{
  "n_layer": 10,
  "d_model": 96,
  "n_head": 4,
  "n_kv_head": 4,
  "head_dim": 32,
  "d_mlp": 384,
  "vocab_size": 16384,
  "activation": "gelu",
  "norm": "layernorm",
  "norm_place": "pre",
  "norm_eps": 1e-05,
  "positions": "learned",
  "qk_norm": false,
  "attn_scale": 0.177,
  "bias": "none",
  "tie_embeddings": true,
  "parallel_block": false,
  "init": "uniform",
  "init_std_qkv": 0.0397,
  "init_std_o": 0.00768,
  "init_std_up": 0.0397,
  "init_std_down": 0.00443,
  "optimizer": "adamw",
  "lr": 0.00266,
  "beta1": 0.9,
  "beta2": 0.95,
  "weight_decay": 0.035,
  "lr_head": 0.00672,
  "grad_clip": 1.0,
  "warmup_steps": 390,
  "schedule": "wsd",
  "decay_fraction": 0.887,
  "decay_shape": "linear",
  "final_lr_fraction": 0.0,
  "batch_tokens": 16384,
  "seq_len": 256,
  "doc_mask": true,
  "train_tokens": 182200000,
  "steps": 11121,
  "dataset": "wikipedia_en"
}
Each number is 200 + 40 x the weight over the matrix's rms, rounded and kept within 0 to 999. Layers, rows and columns count from 0.

# down: layer 7 MLP down (transposed), 384x96, rms 0.17, rows 356-383, columns 0-95
# up: layer 7 MLP up, 384x96, rms 0.161, rows 357-383, columns 0-95
down356,166,169,151,220,156,110,160,204,230,237,117,217,277,280,131,204,188,217,244,199,214,239,189,218,204,226,173,180,194,191,225,201,154,233,263,239,128,224,151,207,240,190,185,197,220,234,150,236,217,220,186,218,181,196,201,203,244,169,197,244,210,242,217,244,203,195,210,201,250,164,194,205,206,184,171,193,130,234,206,163,198,204,209,135,203,185,130,207,176,207,165,196,241,187,151,190
up357,120,242,267,191,170,237,191,181,236,187,170,215,220,255,218,242,216,162,251,190,183,121,151,283,216,205,162,182,222,256,270,233,235,181,125,195,269,203,154,191,268,127,220,207,222,220,156,201,200,161,264,168,207,204,155,150,180,253,224,183,225,165,162,175,167,152,152,165,230,171,183,209,206,219,175,175,220,225,223,200,234,171,242,223,156,165,164,234,207,176,153,161,209,177,146,246
down357,154,236,205,207,215,229,168,221,205,165,193,212,79,152,236,163,252,192,168,289,272,235,202,209,156,187,162,174,189,204,139,242,200,146,171,240,200,227,235,174,146,254,224,172,175,207,258,238,189,140,181,105,236,184,178,201,231,162,213,239,199,234,169,179,173,195,219,261,208,197,203,182,249,156,148,277,224,205,173,226,185,168,196,287,240,185,165,239,201,224,217,178,133,132,188,240
up358,186,227,255,234,137,218,234,128,205,140,100,248,175,200,238,226,184,223,240,169,200,171,138,202,167,274,177,213,150,231,197,213,178,133,198,149,227,183,125,274,103,347,137,313,218,161,97,235,238,297,223,186,228,248,251,172,229,104,132,139,273,215,229,169,192,145,150,226,245,185,242,195,143,216,162,195,260,193,166,184,164,151,197,251,233,233,133,202,159,273,130,217,150,219,178,193
down358,217,151,167,192,147,122,177,164,185,261,150,294,155,211,289,209,170,193,270,136,209,167,157,188,158,223,154,205,210,258,247,154,206,213,269,245,135,173,182,190,228,184,154,204,114,199,170,255,267,241,270,218,216,266,219,121,223,258,184,239,197,184,209,165,187,160,190,236,215,210,227,217,135,128,378,208,186,203,195,154,235,129,147,192,171,175,239,183,253,246,229,122,231,196,145,227
up359,211,139,183,184,190,202,180,167,318,272,155,214,203,198,174,234,279,209,150,204,258,135,148,157,234,213,160,211,224,230,185,163,205,211,194,251,171,167,198,169,250,166,188,237,166,109,202,137,157,198,211,205,209,164,159,157,238,161,267,191,210,185,247,193,227,116,134,107,281,240,261,157,170,253,123,203,202,189,175,230,235,202,254,237,171,208,147,207,181,282,185,238,222,179,194,268
down359,207,214,184,229,164,230,208,269,184,205,180,147,209,216,160,212,265,191,201,235,233,192,195,167,193,145,201,162,143,290,195,250,149,212,138,244,242,206,269,249,140,134,226,165,139,334,193,261,218,90,204,154,176,144,199,204,174,241,165,155,170,292,236,155,286,207,179,151,231,181,174,234,179,231,353,150,194,160,92,203,238,236,185,124,204,249,171,240,134,227,211,162,222,295,189,200
up360,155,212,241,228,182,236,163,214,249,196,194,234,200,230,212,252,158,157,179,201,160,145,210,158,191,263,219,166,249,188,294,138,142,190,240,183,145,174,198,122,202,156,255,189,240,125,182,208,177,182,217,201,150,208,255,178,189,214,248,203,245,266,181,158,230,199,262,197,240,216,251,184,202,223,154,208,199,282,252,257,208,198,192,190,167,176,227,251,203,280,130,149,218,180,181,220
down360,231,198,245,211,161,219,242,271,179,177,245,231,248,162,159,133,192,198,218,175,207,246,196,173,143,217,165,207,210,182,173,187,231,157,171,182,220,253,212,194,222,178,239,200,220,168,233,193,146,158,182,160,230,186,172,160,216,172,179,271,157,235,198,238,174,211,248,179,184,280,198,205,230,172,183,206,154,112,217,147,257,194,175,137,188,205,276,213,212,202,235,253,253,189,210,219
up361,224,165,207,233,141,221,240,182,250,164,222,243,211,171,255,180,186,155,258,248,169,207,134,227,266,227,152,129,242,186,233,171,177,165,181,155,243,181,255,230,159,259,188,169,215,188,243,211,204,166,204,205,207,220,149,155,179,199,231,178,188,210,220,199,173,174,193,153,272,181,172,211,176,246,201,128,170,213,169,170,321,180,164,207,190,303,202,155,168,210,174,215,215,217,137,247
down361,191,246,219,220,210,216,218,213,197,257,229,222,231,150,249,204,240,253,224,184,218,210,186,176,174,190,230,241,273,202,187,219,199,179,283,177,182,232,143,143,200,233,163,176,263,216,218,196,147,193,189,196,190,198,218,130,142,192,206,199,198,180,202,193,278,205,197,234,185,188,163,194,223,201,165,221,197,201,201,229,122,144,160,368,163,214,135,194,216,188,160,118,150,195,186,167
up362,246,174,214,180,194,208,226,197,172,211,193,214,177,233,180,303,157,223,235,245,136,196,188,211,155,212,172,249,182,176,239,170,218,200,161,238,185,225,278,236,216,210,160,226,210,224,205,205,143,238,194,222,194,188,225,213,210,235,223,164,213,193,204,277,212,190,174,169,134,233,165,197,219,253,151,189,144,234,204,218,207,175,208,186,215,204,228,140,138,212,211,183,221,220,175,221
down362,169,234,271,215,211,177,215,229,220,119,200,239,186,197,238,181,211,208,113,225,236,282,190,205,226,217,207,195,150,224,181,187,249,241,176,197,208,147,132,191,280,171,250,175,208,220,201,237,125,241,209,237,224,224,175,182,174,205,189,168,210,158,242,189,207,209,261,201,215,212,251,265,147,204,203,198,197,159,208,188,183,180,204,133,142,164,186,202,198,224,175,225,201,173,222,188
up363,226,246,177,285,245,183,248,202,224,226,157,237,257,246,250,150,116,156,235,269,162,146,227,278,282,220,113,197,228,192,137,135,162,164,193,154,246,172,178,215,176,276,174,286,187,195,231,229,188,149,248,147,175,197,213,255,315,246,193,189,223,232,208,224,131,127,250,189,216,224,222,185,137,200,169,170,154,194,210,230,236,103,155,218,203,217,208,225,186,173,169,114,150,156,174,207
down363,212,265,189,292,324,209,191,240,161,187,207,241,200,172,257,177,175,170,210,195,166,300,176,219,191,259,178,210,243,197,125,170,226,166,218,209,238,249,155,175,263,145,181,294,209,157,194,215,254,145,252,115,118,193,107,259,243,96,204,228,208,266,184,174,127,188,207,184,221,190,224,228,190,181,82,154,217,284,156,190,248,197,159,181,245,225,219,196,219,237,183,156,212,82,168,204
up364,309,231,190,241,212,99,224,125,203,162,234,217,265,154,231,130,224,139,151,234,217,245,125,246,171,203,171,247,286,261,241,241,159,143,170,178,188,138,185,183,185,184,131,176,200,201,122,241,254,235,153,210,147,196,192,230,275,196,156,199,216,177,188,241,204,257,169,242,162,173,193,172,181,184,205,181,241,190,176,236,169,204,277,251,104,269,158,253,254,192,223,204,165,169,160,288
down364,199,227,149,154,225,212,168,231,197,235,288,235,176,157,220,131,219,133,230,272,195,199,192,216,172,194,220,212,185,83,332,251,164,241,210,169,215,243,211,184,138,138,196,198,182,226,223,294,213,96,141,258,164,160,152,210,144,229,180,301,218,111,216,201,281,185,201,144,141,249,167,161,239,190,209,221,172,268,233,217,199,225,204,262,206,174,177,275,224,193,110,152,134,213,207,280
up365,175,153,184,197,226,137,180,205,269,282,235,221,286,186,271,147,136,189,247,144,172,227,200,251,239,134,164,211,288,207,176,174,240,167,224,211,149,196,181,216,194,224,278,109,130,174,194,172,156,227,94,183,258,232,153,185,160,237,216,216,246,255,105,219,142,109,210,284,242,141,233,171,144,251,187,162,198,173,185,202,206,182,208,260,193,221,191,248,309,180,282,193,133,144,149,236
down365,216,236,193,251,159,104,214,171,122,160,123,240,167,226,129,217,229,187,226,139,169,220,214,256,297,138,191,280,209,133,237,168,253,204,246,217,206,109,178,211,233,199,181,225,275,190,142,264,223,234,196,102,184,292,117,154,184,297,176,287,260,175,229,214,183,213,307,142,188,187,226,177,153,129,258,206,132,178,192,204,155,193,212,171,189,206,235,202,188,252,220,220,277,117,234,113
up366,184,208,159,207,176,294,264,153,209,197,182,187,179,136,189,213,209,201,259,177,180,158,129,180,252,159,171,201,254,181,242,244,206,184,253,198,218,171,217,174,197,226,216,163,147,208,180,184,122,253,186,229,215,172,164,174,264,149,274,232,256,138,194,186,235,182,222,150,232,216,213,151,231,259,197,232,127,173,189,206,217,148,207,222,186,159,245,236,217,183,215,212,183,166,205,190
down366,215,237,202,172,167,149,170,164,149,223,229,141,225,251,197,199,198,151,206,228,181,199,198,187,252,172,231,167,188,283,185,174,237,177,244,211,159,202,210,245,238,177,221,225,190,139,198,207,182,236,190,250,210,226,246,218,128,148,225,248,227,182,185,171,176,218,216,227,196,228,159,192,213,223,128,148,240,201,219,169,198,255,212,213,184,172,152,110,196,183,222,187,233,260,192,197
up367,175,156,137,124,164,185,248,219,250,271,77,247,204,242,230,204,233,246,142,194,214,316,189,138,179,261,132,198,209,239,163,199,208,205,169,217,173,230,154,237,254,215,230,251,183,158,150,265,221,172,238,242,232,206,228,134,178,147,206,172,182,210,112,214,91,192,253,190,168,218,231,182,126,259,143,173,167,135,180,171,270,185,177,245,205,274,164,191,196,234,186,183,103,261,149,195
down367,203,171,179,198,206,265,194,207,99,131,132,202,101,233,217,158,255,129,230,183,272,130,231,238,191,177,219,279,176,251,165,264,204,219,141,238,154,219,143,220,208,195,186,267,148,228,167,207,146,172,244,123,229,233,290,177,279,147,228,244,234,221,218,178,166,176,219,180,287,230,199,193,144,149,160,254,240,114,143,257,181,206,248,246,265,163,239,211,177,260,166,173,180,157,245,211
up368,190,157,212,191,153,220,179,136,258,178,170,261,284,287,270,226,247,171,125,213,132,193,165,281,146,236,173,243,241,203,204,178,235,196,186,106,167,222,168,211,203,215,160,187,200,176,208,173,215,204,202,207,172,220,262,135,177,256,143,240,238,219,183,167,220,159,173,222,200,141,197,191,180,216,194,133,248,229,227,163,200,250,144,237,99,202,137,206,257,164,183,206,187,168,166,235
down368,190,235,246,139,201,200,215,240,109,236,206,189,139,207,163,187,201,190,117,252,271,230,170,173,182,202,187,148,214,235,164,195,220,211,201,205,141,215,151,267,145,197,241,287,213,235,181,252,180,196,156,181,265,232,123,232,114,168,279,219,152,167,214,177,208,172,258,230,233,290,208,152,178,278,128,230,116,187,228,225,263,195,216,205,219,206,207,218,130,305,169,168,157,208,243,217
up369,179,256,198,275,215,234,254,215,183,200,203,280,228,277,195,243,230,247,289,197,168,198,183,243,189,189,181,192,159,144,285,166,148,161,176,142,223,220,197,145,221,189,225,190,136,176,253,99,173,196,143,252,160,238,173,161,221,274,183,126,225,166,156,233,225,226,175,141,203,254,263,260,200,237,168,137,175,227,189,221,213,209,153,196,164,161,117,242,252,265,229,209,168,236,190,198
down369,182,192,226,235,222,192,212,188,209,225,293,207,207,188,238,181,167,164,175,225,221,266,186,167,216,221,186,199,172,99,209,229,199,219,221,215,193,228,163,209,202,156,181,197,184,160,171,237,206,180,208,266,164,196,156,220,190,154,239,186,209,190,241,222,109,201,157,165,196,262,243,225,132,185,253,205,206,184,292,183,235,157,217,23,228,185,179,204,131,226,166,232,244,180,193,202
up370,174,191,189,158,216,183,258,212,186,163,215,234,214,230,218,222,204,220,252,170,182,255,134,188,154,200,96,181,218,243,165,217,186,249,165,193,174,166,258,245,195,155,157,167,209,163,184,213,149,211,182,286,229,208,258,138,162,155,205,180,245,178,162,267,227,156,163,178,204,233,228,189,131,248,227,213,240,154,245,142,236,103,144,219,197,230,146,240,253,192,261,197,223,193,184,138
down370,210,193,202,177,197,176,190,227,197,183,203,219,254,228,190,204,165,150,224,213,216,140,221,190,278,116,210,137,183,300,118,206,151,213,155,215,160,177,224,183,223,238,191,166,214,147,224,201,173,225,211,280,229,195,145,229,273,208,232,190,204,202,173,205,225,129,167,210,226,216,222,173,164,196,96,224,194,198,241,261,174,319,179,180,210,220,125,181,254,143,200,181,141,230,208,274
up371,174,155,229,169,140,260,181,180,188,227,169,250,208,285,223,170,226,247,186,167,187,230,167,192,266,233,153,244,205,237,226,142,239,190,142,113,226,195,236,182,166,211,269,187,170,226,170,144,186,194,191,195,207,218,191,213,195,196,164,137,265,201,198,235,203,209,151,129,221,180,253,162,218,196,205,177,193,210,192,205,259,141,201,196,227,212,204,286,280,214,145,206,171,233,170,180
down371,194,176,168,184,201,133,243,239,160,191,203,197,200,237,213,235,181,197,200,230,262,181,211,186,112,241,201,183,153,213,160,218,174,194,193,192,156,269,162,169,177,134,133,159,203,218,156,215,224,201,238,262,184,202,232,212,222,274,227,189,178,211,186,219,262,250,271,222,158,215,194,154,220,220,255,197,187,197,213,168,210,225,152,195,167,162,174,198,255,169,211,155,205,253,196,245
up372,193,148,188,199,279,243,163,199,236,207,220,252,203,110,168,174,126,212,196,259,207,243,204,200,192,182,217,158,222,233,212,144,154,160,266,208,169,217,197,220,258,187,127,257,234,148,187,195,230,117,79,220,213,216,201,134,200,171,205,135,247,217,158,228,194,198,229,205,234,225,190,192,181,293,167,203,198,253,243,216,214,184,198,220,147,226,215,237,222,215,229,185,250,156,151,201
down372,217,239,283,233,175,233,222,183,180,205,233,146,203,236,259,163,251,192,217,217,206,129,174,207,169,214,236,181,238,184,191,234,261,306,113,141,200,158,265,174,193,173,265,209,220,177,153,228,159,254,325,169,183,129,189,207,162,209,224,258,165,165,196,176,198,214,109,168,184,183,261,224,190,170,191,186,163,172,225,167,183,256,169,256,170,175,188,201,165,238,175,207,181,155,155,204
up373,237,116,95,174,213,175,194,253,160,239,205,232,227,204,227,157,181,235,189,243,214,188,205,226,227,282,124,142,266,234,253,95,164,204,230,171,264,156,239,171,192,193,146,170,167,189,101,270,122,189,238,234,225,278,205,171,198,145,214,214,238,212,192,213,163,181,198,189,197,233,122,133,218,248,168,227,181,206,207,212,134,210,233,252,188,215,126,216,233,190,214,236,244,157,168,226
down373,164,238,250,187,172,267,229,160,190,162,196,210,231,103,215,212,209,169,225,162,128,222,187,253,203,206,203,173,227,206,163,245,200,225,149,186,240,257,209,237,141,120,259,195,277,206,266,239,282,177,222,205,202,124,203,193,256,175,216,183,177,162,148,221,175,228,132,177,187,167,272,201,89,146,214,127,183,218,200,186,286,127,189,202,198,200,205,232,162,169,207,222,175,252,209,195
up374,221,146,171,191,184,249,208,141,205,245,178,200,196,222,127,230,226,241,258,214,157,214,108,232,182,237,185,180,218,183,174,185,190,158,194,210,200,126,235,155,144,200,196,219,202,193,254,222,203,182,185,215,245,167,224,178,243,198,165,169,222,214,244,184,174,250,275,221,259,229,218,123,101,212,200,224,95,174,206,267,195,173,202,227,190,188,290,243,172,252,155,201,175,150,251,201
down374,223,212,230,199,158,191,222,271,175,181,222,197,201,202,182,163,160,151,195,254,168,157,243,201,191,171,210,232,182,297,179,199,277,250,251,189,166,180,227,181,185,242,165,213,220,160,158,168,187,179,192,188,205,182,199,236,148,158,200,134,156,232,231,235,155,218,134,158,191,214,141,223,247,180,96,216,272,214,226,175,175,242,224,356,229,258,228,160,245,183,208,220,183,228,180,169
up375,161,215,122,292,217,250,248,210,197,241,200,262,212,269,204,207,245,157,228,240,158,175,142,252,234,211,219,194,248,164,198,194,188,228,211,187,177,172,209,117,142,239,261,216,219,174,225,202,139,178,233,181,217,201,145,73,245,284,187,173,201,169,225,178,130,235,213,170,201,252,205,167,287,210,128,203,151,215,279,230,188,172,216,210,173,174,169,253,167,221,217,108,193,205,193,181
down375,237,205,124,137,229,187,194,215,224,162,202,238,163,160,202,255,189,228,229,191,178,176,227,173,137,198,177,239,235,212,203,159,205,291,219,347,160,166,195,200,218,270,215,156,171,161,227,152,232,209,202,228,221,219,168,239,227,150,194,244,188,182,261,211,190,189,182,249,208,188,216,183,267,163,240,238,159,196,160,179,222,178,191,197,141,210,227,165,193,219,120,238,196,169,200,159
up376,279,147,198,200,233,101,253,264,191,224,215,226,194,198,284,115,282,147,146,174,191,264,144,255,195,165,194,189,214,204,256,221,125,170,195,161,191,110,220,232,272,162,246,182,124,215,239,218,229,121,174,240,151,227,127,221,217,155,183,162,241,249,114,279,198,163,237,179,160,150,95,213,137,177,199,133,148,214,173,193,292,185,261,254,146,215,94,195,239,205,254,165,159,196,145,168
down376,153,201,240,147,156,233,235,221,148,136,157,233,201,188,176,258,213,165,204,211,202,138,319,207,230,200,146,167,175,121,243,129,221,218,181,247,193,247,241,171,157,106,216,270,222,183,159,188,145,255,214,194,151,163,175,210,136,238,218,260,267,190,232,168,143,259,236,142,158,194,207,188,306,129,343,214,213,239,355,220,164,160,164,132,206,82,267,268,180,178,208,174,262,163,158,227
up377,261,232,197,206,98,201,246,186,239,224,226,212,251,232,293,266,213,122,124,108,151,123,181,164,201,284,208,275,174,263,237,168,201,212,180,174,155,226,161,194,195,177,195,168,229,178,191,147,208,253,186,211,139,116,249,179,201,231,261,183,195,161,225,175,154,214,236,216,221,253,182,171,108,216,147,168,187,182,219,212,198,201,220,226,163,192,248,157,199,199,245,207,222,208,157,204
down377,140,178,197,211,238,130,146,204,221,171,244,211,186,217,190,156,190,258,220,226,171,269,226,215,169,178,267,197,227,182,193,207,230,222,127,249,236,221,213,149,208,176,200,178,190,167,221,238,105,256,118,219,191,193,212,176,144,154,242,187,252,157,229,259,265,148,171,116,218,159,189,190,273,196,209,322,252,144,262,226,138,185,176,225,239,164,137,180,175,226,225,199,261,144,228,186
up378,266,182,159,139,207,226,289,173,200,226,171,204,212,207,177,171,202,237,248,177,171,194,181,253,247,148,204,277,198,203,186,197,209,177,227,206,188,181,239,260,192,244,169,209,166,156,214,151,221,269,204,217,220,119,208,256,273,222,240,176,169,171,173,214,221,210,184,205,217,130,228,215,229,182,198,190,188,213,222,121,282,166,190,231,195,174,141,188,161,190,189,171,219,189,191,178
down378,190,206,197,198,234,200,187,233,197,192,207,145,239,202,110,191,190,259,187,205,216,232,185,174,237,155,240,215,208,272,158,158,180,193,135,189,136,224,204,228,190,159,216,229,255,161,181,161,202,174,169,169,232,130,230,183,211,195,183,169,228,239,178,188,237,148,255,229,213,212,186,210,229,271,217,254,221,190,196,232,210,187,201,107,207,185,188,214,131,176,156,239,207,211,248,213
up379,219,214,185,223,193,260,208,200,224,124,150,267,228,213,162,212,211,144,265,203,116,187,209,199,222,167,182,146,170,179,159,155,137,147,157,142,202,195,181,236,227,212,179,255,201,225,250,199,195,197,123,137,257,163,272,249,195,282,240,238,201,207,155,193,151,204,219,202,180,159,207,173,205,210,179,200,131,253,177,225,202,242,152,214,178,217,271,185,190,190,245,197,182,185,200,220
down379,215,210,273,241,206,175,183,220,160,292,193,172,203,222,261,244,233,241,156,194,197,167,167,167,207,163,267,184,227,196,213,219,223,230,204,285,236,141,208,209,217,182,280,198,187,191,189,225,149,201,224,191,145,252,201,185,231,227,154,131,182,227,211,214,219,190,212,202,197,142,157,208,156,185,147,287,202,166,174,171,63,188,147,224,220,172,180,206,244,221,156,162,160,169,228,170
up380,195,196,49,124,277,287,169,309,168,259,220,271,134,166,221,175,151,238,154,216,219,214,158,250,211,175,154,135,216,212,134,120,110,183,210,122,176,220,194,243,172,254,197,199,228,168,183,241,196,248,172,208,164,201,269,176,191,219,87,228,248,174,193,179,145,220,258,173,149,133,195,198,195,166,150,228,136,240,204,244,174,212,202,241,257,206,209,237,251,247,346,196,189,206,173,110
down380,193,209,331,269,153,102,281,72,161,149,194,116,238,258,237,198,276,171,158,169,151,212,239,188,227,199,278,203,279,238,188,253,284,202,146,251,236,133,250,168,161,159,209,210,208,245,165,173,189,173,188,212,262,153,128,204,174,145,308,199,143,200,164,175,262,115,172,224,244,246,157,168,190,290,217,186,228,145,238,151,246,237,170,205,90,195,136,195,178,173,74,203,162,224,233,298
up381,189,203,173,233,108,194,213,151,180,203,175,169,229,256,114,222,148,221,162,304,123,228,169,231,164,126,212,256,249,198,230,199,219,253,144,201,172,166,241,220,172,183,239,210,274,186,224,175,125,209,191,160,153,252,218,198,181,267,187,179,184,193,229,170,259,244,218,186,220,243,158,256,203,233,178,189,163,252,209,253,166,188,176,185,206,185,168,200,162,201,230,187,156,219,233,213
down381,151,193,219,177,210,180,150,191,209,196,214,188,153,183,194,175,183,139,176,150,190,157,204,239,151,225,76,182,168,164,183,165,284,216,229,188,203,213,174,243,240,205,181,179,208,261,196,156,181,251,206,200,177,220,200,164,225,251,194,212,271,221,127,241,191,215,179,187,241,225,261,209,144,168,268,203,208,230,199,149,214,173,230,53,190,208,279,207,262,216,258,207,226,188,270,230
up382,196,243,151,242,184,249,175,234,222,232,152,244,226,207,256,164,128,186,202,216,224,171,184,178,228,217,216,173,130,199,175,199,207,227,169,180,183,195,216,141,226,232,247,193,148,212,182,179,171,214,212,233,211,150,220,154,238,146,213,203,192,114,226,274,202,231,229,132,166,143,273,195,143,200,186,190,228,190,288,280,209,224,279,195,132,175,239,202,251,203,184,190,195,191,194,221
down382,173,183,239,151,199,184,257,132,167,179,290,167,198,222,192,240,221,251,208,199,186,241,165,198,189,240,279,191,266,245,225,220,187,181,229,243,201,217,190,223,173,188,166,244,214,194,238,177,186,177,189,178,172,198,183,222,175,266,186,154,228,224,165,103,204,184,155,196,217,283,163,201,281,184,210,191,151,224,133,152,194,164,129,251,237,281,139,188,202,190,232,219,185,245,182,185
up383,231,169,146,257,195,234,236,210,233,121,202,270,184,201,139,215,244,225,148,208,207,169,170,227,211,207,179,193,222,178,231,181,134,162,180,211,141,212,189,201,220,215,183,252,231,154,189,154,148,212,141,175,131,172,122,235,191,176,230,223,253,255,267,234,140,153,248,192,274,183,236,148,133,284,215,254,174,183,188,212,243,252,208,208,185,247,203,212,203,166,198,210,255,167,170,222
down383,175,223,240,205,250,162,142,203,168,256,202,153,198,211,141,168,191,220,195,220,281,182,225,207,221,146,183,214,150,266,182,228,275,171,231,251,239,191,161,189,203,196,171,247,160,164,209,271,147,171,203,193,179,243,178,208,170,197,181,238,156,245,151,76,203,251,253,206,204,228,259,188,179,153,69,219,221,200,176,230,184,168,197,205,202,240,195,209,219,251,194,164,240,172,220,187